Weights of a small transformer language model.
Size: 15 layers, width 128, 4 heads of 32, MLP 512 tanh GELU, 3.17M parameters.
Training: a variant of Muon for these matrices, 131M tokens, 4269 steps.
Each number is 500 + 50 x the weight over its row's rms, rounded and kept within 0 to 999. Layers, rows and columns count from 0. Numbers have three digits each. The size before them is the row's rms in percent of the matrix's.

# layer 8 attention value, 128x128, rms 0.103, rows 0-127, columns 0-63
110:552567554521494503499547542455521447592491509414467471517527460540500530618585499586461541562567582500410455472425455543488406470438443526493409438462508538517509451457588468551437473467481517
103:544432492463417428462522514566506399585442449512431514422554488456494492416508530614553548451457513502524507463541498498459420517495584535454528559416556474414506538554497518468566498497528434
087:433596561448478556562467435521532485584523525442488517527503545576571502479572490467515521371544478555478466363505444479407583519461462530463438584512498449418538591431536458532470554521437528
104:499503477544470518565433486542417429459654480593516451418456454462495541534472501517521580444528434525486545522509504525524469506534516421505462488449502491593636474456485468501542595432430457
087:500506562534442509489506462418592497540506439542511430583516437597526521538449503473494507526549554500467553537463472438534529411507470501403518547521459512500500504482622529450483451507456480
094:523489479574457504557576583526544479490500467399613538546486461531521577381510485432399424456510460562628547446586595493513557435447481524376507493515463456453539467527430499488447491443512447
092:506575424458471493449474499482537508485524483406524481490492518526536503562448560431347542428599521418594464427488465600447553526501561529490522491461526475554447476487518536581424539506461558
100:487528367432448492503411408498423465565569449463420418580448494517418560467516591613549521506497552486459454576522482501530476557599463481547465540495452536486523439475567532522503516476514496
095:490594443470527567445537583477392375483433553443556467519601483559420501476498509459539593530496548463502533417542451549491444529497521447486468506501611478518575491413494531531452543540458507
099:419474434603509397531514483443585529450536454584451422475444450576444526541525441535575456519571532423492464434426485476450480467590430505477440472560536518513470571498480413536380505585467466
095:509455547533452419511527499461445483439496481474485492492492492418470620504520508486556496466412543414503597456459575542464525559513525468520448510499451543461444558468497444622498494541439430
084:444549530516532501438539410462419410499428435507430426553507492538464513491521495591466498379498487465480549582437590456528518533507504507470475433559432515582532447535435494492467447524512482
091:494480500545559433437598529475487576433421487444604523584598570553559480502509500407538518581468473515414459558470535461556523480449508500524444463497477484395499512578498483528527474441495498
081:582481516495512518480557534544484457566552514497450497532574559518519535495506463493490473553451349503539504550508549538499463552455572528559603541493562510434494577594450525433531525521434529
083:494471430436534449524536491474559444512505473506507460574547550546486500465523565519422524571629492441541455594487451543471528521588445576567533532529431516579497418504440456580532495550479547
100:478542534442541596472486484383591489548490462404576565634521526515490429470530422599468443513455497509477527554556457442525551397465484514473568476477508498526457522522494484465532578465388578
102:403478577539514434473581506476433580544526519501467480520525562496466551499462548443555521512474547472561411493606503523488524483415571461473452610462463448482410565506415472465459521492390447
093:540443476438562549529538594450516494488487521530471449458442513489488475541434452448569522484554509524553428424478572504542514527463494503529581501577582468490517554550502481376531490429388511
102:472545495477488547497461552473538531549531518480513542572444558505482531395422467489494542480522441498572561561486443469502588650512443520500475538439531419528534504544502465485501469573496448
090:581461516464484502495478530499508445511460492508476498477431537485493516425525608487479495475517409506517480565650522422419550629522509518551438509564553467422504502504529563493475498501578397
098:508481512506512549519491527538444462500583484533521586528451402547480487428481434555484461540505601455466522502440463589545466523495589377402488499511520496444421386537456422504490549578484571
096:517537450592426458518471397466603530485482524561509561464412472420517522432500496482465515411515520487508495487529557580400509454558528434422623523506455556417438497499449534457553456434503454
088:499499479525475463505447518519466556523480543541524566502523556565464532494540556471475591482458477459541539496497555549553442494454453531435477355547516569446541500459468513519500434468621534
102:454528458488555485428541529471624535484519455555590469447494549501606518497531518490470482456435506499422550581474490555475468546498507551489439372555508551577552479407457494496544474519463479
094:547495399617523521476512571470565446513527512403497455525517500525452413469499481466458495423478543585467522557431457509517493463544500536471489483591523459543503575591579570517496582560508529
101:528529560506528466485488461602597509461449463490526630503554430451517521574519594533504588477527519585437487570456567562474467563521462523503630469520458580439501573452466515509517469517429464
108:451547587557475443456500580505521432565452535391538530403406531477513477454508481424498566509377479614475511576488486544542534454483524467494533518558446479505536538496474557519422576517531504
086:529508475536545569459498460560576545506488517496478493511524547500513546557556435509516499429523488484468455584444510503585473485509558540450444592464391463449515501502464570371532533463502469
087:525494518544531542500570575556569492564538517522531491435522556503573434463492420483531515427508440514456500525569538474478551440519599433518457499466547433531573583489472571493585438449496508
087:517493557422498564492453467480606448412464492497531550503539445480415549476526493582503484483590438451461438479431541511513634495494581476424349510473485538479529501473548499503428491551491464
086:552496440528397462478532463469456625524513428559466559590456507515504457506487562480452457504573553392482555429474460511442524496515467454508515555519607537529516541506436448567507570511453409
092:392496475549475576553448445421532440398471535612502451520512492552541428465506478429538485498558472500580488449586440511406538594472513469483540442523471519427401473537591494542499514465612509
095:537597580539472550548483489463438505502438422477498542608591425587514571491436422459471467525544473629501405541506558509507500415467507512498479541516477493527384493497534572441520428391480619
108:573553525485497523554490411526442506476513499472548436540489471524525574459540547622341456458489517557569492482501512477496447498431446417460474553522536543499497415496453584522455511500615434
100:406518476419460604553488558501511460515490482544476500507569561398546491457459453410462479535591495453617514463503495528537404440427504528552500536522553604472509564503548495511512442452556570
102:593441485534495616574511480544501371532502542519530618554505529426584523524437551507478595507557504446465541517495566453493472521543512519434507497455532585451500454492466571486580491491462395
111:494448494464429554543436548439445480483441404584464561459588603497536500418490472508494449510507492490573484516598567535436537440574532479527608458464451451478513476500600604495527465579477498
097:523541413504501550509556485572518493579399475469473538554402535533461556444509393505479453463536500397457534437508531521473512565519553578428576502511427487413520532467476482449490589463461461
098:515567581458447524467487464541508506487519472585548531433520521485458456524415599441512564473444479448476499479549543610516462470539490529532462537487485608472481558520495526450394506531495461
116:543474462527453470517394538496531573509421498535488499450562559504517570495521552468523581360510447535510478458522528417531521500476526397556458409546517500529493539576504675501545464557479450
100:512400456446524487490565533537495632471391485535486530530510512516468491554557574508453478510467519548496432439475508470561377320463526604441456513499516392505525443512601516463484438522548492
091:502540522448492431523471550497566508553477427530523526445464459417446435487485497469486465428503530479487474561438475507434436670484499513402507426551579502483620518502555444522507481516521569
101:530514480501427508495497504469610577576560517480513457592449498481589550493431447491516468555449573496464488501463473558537431549527420576459526532505499457449383509533511508473470462423459502
096:411498523489529539507473549411506385553508477389466476514556552484486509462465498475579437474477522593560545559521489581493515566530551522468505600461518434529402492576404476428461542495432500
101:607481513474543483470497535457466502491415368470473510485413464522483452552441444484471516535486485438530539420509419434537475528480535442456526570513463581430531441517488431588623546453503549
118:412552597498556434551546454479550504556473561457502465471542462467394510508521526532465455423459516496487487503485486469520488575496422514488559551526474539486538470530564430425413547407521516
107:506557502442470533449498544494525480476498504557559405539437421448595386467487531578590441403555468537477473471512505493368544517459422490541512541614536556404588524509452537417579499565475483
113:544538430449503502540568494526508488511580543430551529502434546482464523645456500485559561492563502555568385579578531480481522465462532434503551526505440463497475455426569536524489568481491502
104:575611491428555528430474528476502563525514520434548531555588520417477488575473469552473518482537537542523451452481592493507539445505473581412445509496434525428540534497527463519473510499511442
103:493527500504479417564475481505446550465502507580484519411530524498498450486602451475585552538510469476553506488520504529516390481416591405408568499517531623441432500569466538549434514455574521
101:560516525485547509390483485513413451471484484446535545535540556573480371511508494551552556429449546538488490540500609553424449532505489497492517510489548509523522441404518523506507529455461491
100:412472433496486469447568487520400549444536467474574536535491441550435523486555517546517503514474537529468636471460486509491443525581503465455463594555459551436597530473481529562515498547472460
093:414521501498495479457494553551531488535534592458514488382552443429525501533419396460369446470505496458570502557531556539545526437394544416510519562475504435490545456569523439589516547543541496
112:535517521511523450546418500473455539468529582555449418501464460468473457478529478498486467449506529627536545471512481518415470650492360501510558537388539582546544548513549445545506531412467531
107:477526464506504550474520549649410468526530587526584486540678521561514488502496555535549552442551409428397479429582446553509451579514499498468458476497446510450516452552522501475498464537517434
102:486434508576482441500606600458521504396524545517556500583590537515488560474533530463482448463538433361522494475538455459488489543522434559497582380485515545550545523470402484456396409456491478
108:506445483495585545467499592531546459457508571518513465514517412480563475483469526465499437588537498451514476522518389505471439564472467454551492533494522393536419621515550398397514424435522561
105:575502548523374544517531486500460515496500499474485503541512446488480516553500555543440438413435424403597461462487588461424542511436601570454412442436460465492537524476479472495510451537484501
107:464476432506480557549501586486532504433582432457544511528521627502487566543594511459466490434548524548533575411490538596476571514489420461464531497600543580560489434422476491547527506545479443
101:512473509488570500538485530491391478603491555466464522587478517508435460482585443501492496375426498341484490540523571545529519528463508545500500453491530562550495459442475457520438475504541616
100:437554477521514587400604391475464438469503541541517498395552487443504494405577558635438523505405523576505535534444413522526420542504505579525430509462490457516524462517547513512547501412580491
120:503505507522485478507519487509550497495536477470508528478559425572456486447601487516489521489528402418515506498500501402434587550517525590571490598492456468481448444468470494494426455442569522
095:440493488484468553434418523528596570517528481489448467495491571446513492485549534600448544455544499485526482455524508464563472418484544559515532565509440534455403529449509441482531485504507500
097:492598446480477545503446502496464464572436490506492413566528478469531486507404516388459486493508530496543532578464513506514515514484524521505428548480551518556500575553549568468482471509537449
106:474496529560518485478455482532501548424442510550591441565528462463544548546452544538508449509383467531396636420574483521470461464502539494455572443504447553483545522594475492441528465496414392
101:573424469443503451439513497388504486541460449528490554453490553460497448560462463531523570523404403617476488557484517482477567419536432516538490519509490537597449530438520591547489492409549486
101:521518461445557570483509499432524555491530482515519590619530439370561460443558439421481532606553532528402524476451447530517490540512481540482522511507538524518397474410522425536483515425427568
101:498479508489502612512503507524542471467557546520491546407445554540485448492498415493532504472523466491528427466473398530413418495481517475525530595336532523454513601629484468484447505450478555
105:462501469478446546518518500506507522453476476472546508546515395533474432461505547579496383566401491447424559548520513517599397473600494457444553488521507438427522552458481525472530528618560511
114:542542461611485414549464509441427624487507477525417446462500455515440433483483549445523399419561553541497569519455450560623493484594515521544535480512447514549568422489583452533575526582514497
103:556506484571485549556459498451462448535580445515391505588545528478485577524543460646520508553538541547512506474451507474640438453490489485471436421514545559581402435479463561521466501474522559
105:474495432534570470496578423549474524577486516540402596488546448504532479506512443623461468457541459459427419534445455448530499490485502498543523423476442518535550573453493495450644479541518523
106:443458397459480521475588540569464445430509559453469569601560524477435538500487474474523444574488448449561441598541477548543538559493515556541547377490354479470577539441449402592538527526453496
101:575436526519418409464445484491476543448475525535505539535473524536475522504590528563531509402506457537446490464512479485525489501502507466500419451591505517490508534517485542461488516481523300
094:462540469493498500493388391588569423476553470526607554474585467498501436566497549495476541515520557513428532456512452485413512486466464435528563427478480490480491514534541565512493530571537464
110:528544418405495514478433500534475495586506577467572473457501551405457429463445532435438507400462478475563523445622528506404553458485487505481509497511549438587524478463451478566436538583498462
109:467491501528545548597567427513505495467499483472536565538486530413606513489536478434533419562486466495498547543546556476525513454462624480472557495561504515520426503508444475507530469561542466
087:564471552456508510505569475489491598486635493469448470472497412436512461467595473534560477426623468465558513507431576427494511569537492471462526586546533483543505477579509519483513416563514430
098:534530462533568527535528524514449477485548474513423519513504650507423536517588487401487498481545466411537558536509541508499504540507492554566535430525502499547592494505438548477490404499463444
105:492475539491531565485524615605532466512634501503523461492469562493535363500488605488427499454573512465552481476491573439479497415549505472562436487445441463486477536459472505595509479530531582
117:421551500554473562520580477484479434497471488575504526430361533470463512377473466379596514517571480585512464491504517510498485497509435487535573532540616547513546495522431536435440526487470518
110:441531501459484519488502400503475590576587564478532501491542493558546537437468429474539524505527463524505521538495452445558542453527503599403420470479531355535495518461375440514449436525490514
104:509526487486490500508515364516511447406489491493487542568458447487485526496512436483375576542448509454408579493491471492523594518497568467498533554474503503429434512594467483502540585442405540
092:477425483470539507545364473553530488489455489454437485488481425565607522555506501454587542457502510540488484538556642530472558536484509482463506469475486523551407442521492619468522439435513591
109:449555502461484506443518500565508539470412510508533505521489495495493518491513455497483521633496509567539469487509463568515491490695528591502530563473513509499450534491429508474550436442394521
105:527491553522487517505425585617460535503474509491428488519471473438587493527515504461509605515425394510437514503482575502561508525470540578552429446509546522472524475464485447458485448551425531
106:585514526515481468482465545538589469603593578554469561507457504488553493554458475426447475483440457516513512538467440531452507546528426590532515449549451476561455515544533395427482455515432533
112:557495487455554494564551486471524524514485396413399471548547436536480480484527431591508425387499507485444463477548511503472456548504459541463509439617413472548502548504515547438552513499479499
104:446563436434553529463517466522537519485491551522532391468482499507606523413486568520510525521568458497616485505505457502513499528472444584457418509541496471459640532456538481534484473453542489
107:568561473462543535451490410473511419519476501482438501509458506591504575544466569516424477483448451478549411456473590560563540440569599508459540557410468450536429563497585586453450435489438566
107:530528431494525568465474575465480453455571543461492512533529486470480526461513523538513549406530502552436547445494437505502498541529417503501500578459470573409631469492528469590539498431423556
104:471470435520524463603507513486484546477502615447461464472500495541508551532433588516444527493507570571592441593535417412537504450531382469508520541511428398462434502496529552449520490412616531
097:491503484536462502564509518465497456482496463519449472530519562508473534442587536558404509447457586441439426499468513479510553547509452558499511498539512529479476464450529506540491351513567396
110:489478505529386613568400461537505519470535542489516571547440495469494520576385619555516444559600568456548473473508468495444485457453505566495498501491584480601437513451492471487547556470452524
106:439474557533484435519577469443527457488480490490513471546524561531586536452532558497564568534484622499448529461508507419578496506487440498470546414482501483588508514502443507524496517504496496
097:540467409568444446481529406464545432477452492569449430516454453462576594525494554546533501515562490503604478437508394383572546517493464463520463502545605500588554568497437488421525445521460410
101:491467507470559531489451446485391498515536470557499449484596406633568491547514513455482443550490466415520520345409418495496497586460464481477456531597428525465558487561549493533499485427525527
104:513456415589497470396489528427433422431518536492438447530475485442638509479470519569529497549566576426512456479540417524538461504415502481517583505469534541551447447425503529536609527513462437
093:552473561610523498574461522533484535473583563536518461477453555496530580485511424479470550436507579626509458528513514498460451442459441589534594464449575508479507466511455530495500456508531501
093:491504520515483490407456513546428458458563546596500471522481516529512522319559468504501550482550465496503370489482478410519553526514533488499495483370511407518483484567429483546470486484410599
095:500466488451473456561516537544539504473521558463479553466493477488498522489478590476548480397443502538465445529496434427482502528524366469499448527533489489522481531531513550469570537396601476
093:496504509499553593486519468476539525489438496484500476494471592510442531558493520560502529405518503504507490442474546518426513506449429517484507428489606494451521547429441548486368427453422420
091:513492554525482466515462511479429523436487444554507479429443460474470530463513477617490403499553421502491499615411576496447481486497495531545495530543559597506549527463453553457471451545531554
108:516605492487577466545545460394528425493493445580523600471547469484465483480424493481464523559459522439569569436535494521515514476491460470402518442533461505476483545437484397559412467504426508
082:501483448570562483510517425419650482471535530518525507461545563517450570498465524421440421487645547497491492449475443447553505509548521492494620500542459474531484423441419396527420472537509566
100:511513594505486423469448557566543555417507460504472498540537483570595486411499483600509481473433493548498445510457526435512454441425514532575603486471629484496566562482419487379536514492475440
100:510526525541520507496444579459578446555476586524435550518529446419436475493468524439586553455524512428564530581569517466542511518520375533504509536422484492424532459407526498527416475404483543
090:542505474482483488482592524546602477460369461364578545461494475495461452441474561462563593586529538524467469502465571489462520575481541520537454517481559525454503462577420466558534474501518461
103:576475469547451482473513608632597446628493469476495491485480540563478536486508551621556491439461499477428496511451542531478475564583521505480502509499524536516520446526430485510496441539487517
097:519489536530573589537490460477570409521527495471522444513524457434574498546434509542572544552535546470470474491461531433405518545375463516581495546487610446535456525536497471469534593466426432
105:494488500552437541473464438472510530462472502397517547485464460419456541508532439555433529555451434487542425483661512452426567494455549537510529463508515473513431565522463466536501557485538460
091:554460487555537443502439452525555539429541525472558460464525519573491563492465495526483463642522490445466514579453529424466544514489490454587566511437461414469487539514533516502487510531470466
111:507488497608510492542443507453524464429548503452585478421502521544478463570582539539478563439485464457514403507492433509519498469490596473563550513538476480536543461499583514416532415471579494
090:471477436483575513560541433484569510467395504500461587524475475520596455507518548497486484499536499456422522588479583502607509535376501498457506502395464547521441566465536382432511512451579466
104:503531510475467492458519519458519456517549487376540527455478473496490502468490565528442519473551483526531441535564499435429545464419510431495573429551552527564441490496496556545411501550474465
108:441588492466507510473509598458470493570489580587479507459471565451449431489531467504454467424516443505503519471534473480422498426529507532480408491484553568554489525519419576565532538453449498
096:446535499421569425507488514558412491454420523496513444488429533465524483457548527487518498483454475567544547546595507513610468463435429473502521531541474467511540517373556511511524479536534481
104:465462451494607440509412515509549470445489441498493481468485477554514551555446526463540521555505418465438555597518488541669485501543463469547537410535516385513477487474491463524466516542472466
088:588491562536412537591442559585508523507556562530455558469488551501432582601555502556481595486505468562452519450424522483502509532477507452577480510489484483396434439532477478551457488467425539
086:519519595494560525456526440430566489464433477455468442515543555499584534454506497499487451530480592539525546507482477557477478439533449584520575467400371458469440459444466511592452406470572496
096:486481464439471471453413534424535445431492546475574435528442525475472480470485524555533549572519508420508506526555541507531526473484501552612482403480501485524427500490541505608548481527621443
087:485478523409544561477487525407525504533566444483519533534541557529585416405457530479465433555454421499539470501515549513552487452429431579442432476504524527405548456575409548570407475486542509
112:500592511466512487477451497479472482528434481462568499513537464548500538490516596521541585517518542439482506507531504505541512469484463626448557469464499449403516512416460525577484621541503444
102:468510478462610522461392522504495447482537547547453481538511569534453551506472493531498552533356615490441449520532522503533546454495495596524580461503456603499425579528465529497458401474485529
097:547508517588505493581588437482482520520535527475460425427483560379408588489459480471512428443488446502583437515527512438542525545505448544441455398470479491437585502551514493463506428424568539
093:369496508555548388397523497391472486449535445517518473558468492490545506482565459573512462516493488411573571582532539422460507485530558526493387458488445504616426467486445422565475524536499561
082:473492598538565428526631536459438520482585536535450475524600469578484510480497437522469483446501499422468485443535428530487530420414400498512568441528461457529439498478482539424512507509466487
092:502426509422506418488561503574548526476528470490529406482389468596527587479498509467468539611469500491464437580521570515508436532496492534481527538562516417520610500453480421500589507595502476